Weights of a small GPT-style language model, trained from scratch on English Wikipedia: vocabulary 8192.
Each number is 128 + 32 x the weight over its row's rms, rounded and kept within 0 to 255. Layers, rows and columns count from 0. The size above them is the row's rms in percent of the matrix's.

# layer 14 MLP down (transposed), 1536x384, rms 0.0273, rows 220-225, columns 256-383
size [100 105  95  94  92 113]
[[ 46 104 169 153  77 151 106  80 155 142 145 103 139 119  91 160  91 156 103 103 122 140 127 134 133 144 174 120 117 148 112 111 170 159 143 166 158 148 167 106 143 119 156 156 125  87 161 164 138 188 167 124 188  98 139 156  91 148  73 146 161 134 126 135 137 157 137  74 151  71  97 108 188 178 111 125 121 131 187 158  83 141 157 155 133 139 117 142 133 125 112 169 178  90 135  98 149 153 138 116 102  59  86 137 172 117 118  56 156  85  86 132 152  92  90 167 187 146 101 105 107 186 120 168 161 147 116  79]
 [ 62 127 131 110 146 131 160 159 112 117 152  85 132 201  77 189 141 136 195 144  53 104 143 138 128 159 122 131 144 118 147 171  89 172 153 132 160 132 121 156 105 193 110  96 155 140 197 121  89 144 158 113 122 126  81 127  85 133 115 157 116  99  79 119 149 131 135 124 119 160 162 103 169 145  59 129 177  87  97 107 120 148 143 125 174 110 110  73 135 118 167 117 113 122 116 161 119 122 163 158 153 151 173 105 159 118 165 111  35  95 137 139 137 104 190 151  95 129 121 142  97  65  97  87 152 111 177 109]
 [139 104 124 124 176 125  81 154  52 127  89 111 116 164  88 122 157 128 128 109 151 147 136 126  57 161 150 131  85 173 134  97 109  92 164 137  94  83 171  96  88 106 164 178 121 114 125 122  99  56 120 146  84 128  96 126 132 110 112 158  87  54  98 128 118 163 146  77 145 107 148 189 101 154 100 145 116 170 123 149  93 104  95 126 195 158 105  50 171 120 121  92 125 127 126  92 181 122  70 153  63 171 152 106 209 108  87 135 124 113 114 158 112 108 161 105 166  86 143  70 122 152  78 102 161 186 147 160]
 [163 105 184 119 114 137 106 114 172 178 153 110  54  90 117 131 169  64 131 103  99 123 133 180 149 102 124  86 113 191 172 100 125 114 139 111 102 148 152 107 129 123 194  92 115 122 101 142 136 163 144 115 118 151 127 124 123 120  52 154 195 122  82 141  69 119 118 120 137 110 150  88 166 115 122  79 152 146 117 114 123 125 105 199 148 117 122 155 125 100 121 161 140 153 108 104 124 130  96  71 133 131  96 107 141 116 155 115 102  77 152 133 171 134 139 137 178 119 174 108  57 141 139 116 153  97 119  95]
 [113 134 162 160 103 115 181 129 150 110 112 141 125 120 151  87 174 119 153  80 130 134 179 175 161 162 101 148 139 186 119  90 101 128 113 151 133 110 107 141  91 172 176 150 135 157 146 143 131  89 181 122  97 100 127 170 146 176  58 108 148  81 128 151 107 136 150 113 126 101  83 131  75 149 134 154  49 152  72  91 128 114 134  89  83 110 112 120 132 147 152 145 111 102 114 114 132  61 143  91 145  95 120  97 106  88 178 122 165 174 167 131 115 161 121 116  78 129 155 113 181 149 157 118 117 115  91 149]
 [138 123 161 190 120  49 116  64 162 143 143 130 136 142 143 132 154 135  91 151 131 110 136  63 127 148 173 189 151  87 199 136 124 162 169 121 135 175 117 115 148 124 113 100 163  88 101 150  99 145  74  94  84 139 124 115 130  90 124 137 180 145 158 169  92 161 172  91 129 148  84  55 115 148 135 102 140 112 108 133 124  87 151 176 109 100 131 116 183 175 154 152 135 155 168 124 119 107 128 195 160 137 139  94 114 110 140  79  68 176 170 119 159 154 178 145 137 151 161  78 101 149  80 141 100 191  99 157]]
# layer 14 MLP up, 1536x384, rms 0.104, rows 221-225, columns 256-383
size [ 94  97  95 100  96]
[[165  98 114 147  91  94  90 123 129 109 106 135 108 142 122  94  71 146  99 141 216 128 111 173 172  96 153  67  80 147  93 169 157  82 147 108 119 131  90 144 105 101 114 171 104 115  66 149 177 132 110 138 154 138 168 144 126 157 157 127 116 119 110 164 169  43 161 113 104 132 114 116 100 122 191 113 153 114 190 139 156 156 151 135 109  93 119 155  28  73 113 171 133 167  72 113 128 153  96  97 145 139 209 111 119 157 132  95 121  88 152 122 137 203 106  47 141 112 135 114 120  99 122 185 141 128 118  96]
 [116 138 150 129 125 101 162  99 147 110 111 163 156  97 154 162  99  79 167 175 159 182 133 117  77 162 171 147 139 126 155  86  96 101 119 173 102 209 166 114 142 194 171 145 123 188 117  67 155  98 148 150 130 102 114 138 127 154 121  96  94 174 105 140  95 109  85 108  54 172 109  95 115 173  76 123 107 103 148 191 136 136 171 156 121 133 136 167 137 189 134 106  91 137 105 128 202 130 141 123 143 136 111  72 126 115 181 107 161 122 126 149 179 176 100 184 169 160 162 146  92 105  79 110  79 108 129 129]
 [129 119 173 145 122 146 170  82 125 162 172 125 122 104 169 120  69 116  98  77 163  95 145  91 148 151 133  91  90 156 201 133 131 164  85 129 200 118  75 109  93 180 141 102 110 123  70  92 132 147 189 177  90 187 128 105 107 182 131 141 189  96 116 195 122 107 107 139 175 177  74 168 103  77 160 122 126 122 124  79 159 128  48 101 204  62 104 163  71  86 152 179 154 142  86 130 161  64 154  74  71 145 163 114 141 151 137 138  60 122 121 120  95 164  93 159 136  88 106 102 103 118 143 221 122 154 110 122]
 [127 146 126 165 153 137 163 135  99 165 116 122 157 155 179 110 173 156  81 116 163 168 134  98 131 165 191 124  98 107 115 131 136  93  90  98 145 139 102  98 120 146  67 169 117 118 112 149 119 181 148 132  98 123 148 125 123 110 159 169 121 150 111  99 152 158  57 153  76 157 128 133 118  67 112 128 140 126 152  88  90 105 102 111 147 121 149 147  60 136  66 118 140 120 117 123 125  96 141 113 119 109 148 190 103 114 135 152 119  80 143 134  83 100 178 107 178  88 143 136 128 128  54 161  91 136 149 168]
 [102  80 117 144 173 117  79 170 141 101 129 160 185 161 133 138  86 118 103  90 143 145 173 158 185 117 131 148 140 124 122 174  83 171 126  68  94 113 103 142 111  73 104 107 156 127  84 200 113 143 118 134 168 182 113  85 186 228 157 158 119  93  42 175 156 146 108 150 200 169 174  98  87 182 101 115  84  88  89 118  97 144  96 152 157 140 140 221 151 151 160 119 100 106 121 163 169 135  67  96  56 157 154 125 145 116 128 172 113 104 174  68 116 178 102 120 128 113 144 106 174 135 129 125 102 160 144 149]]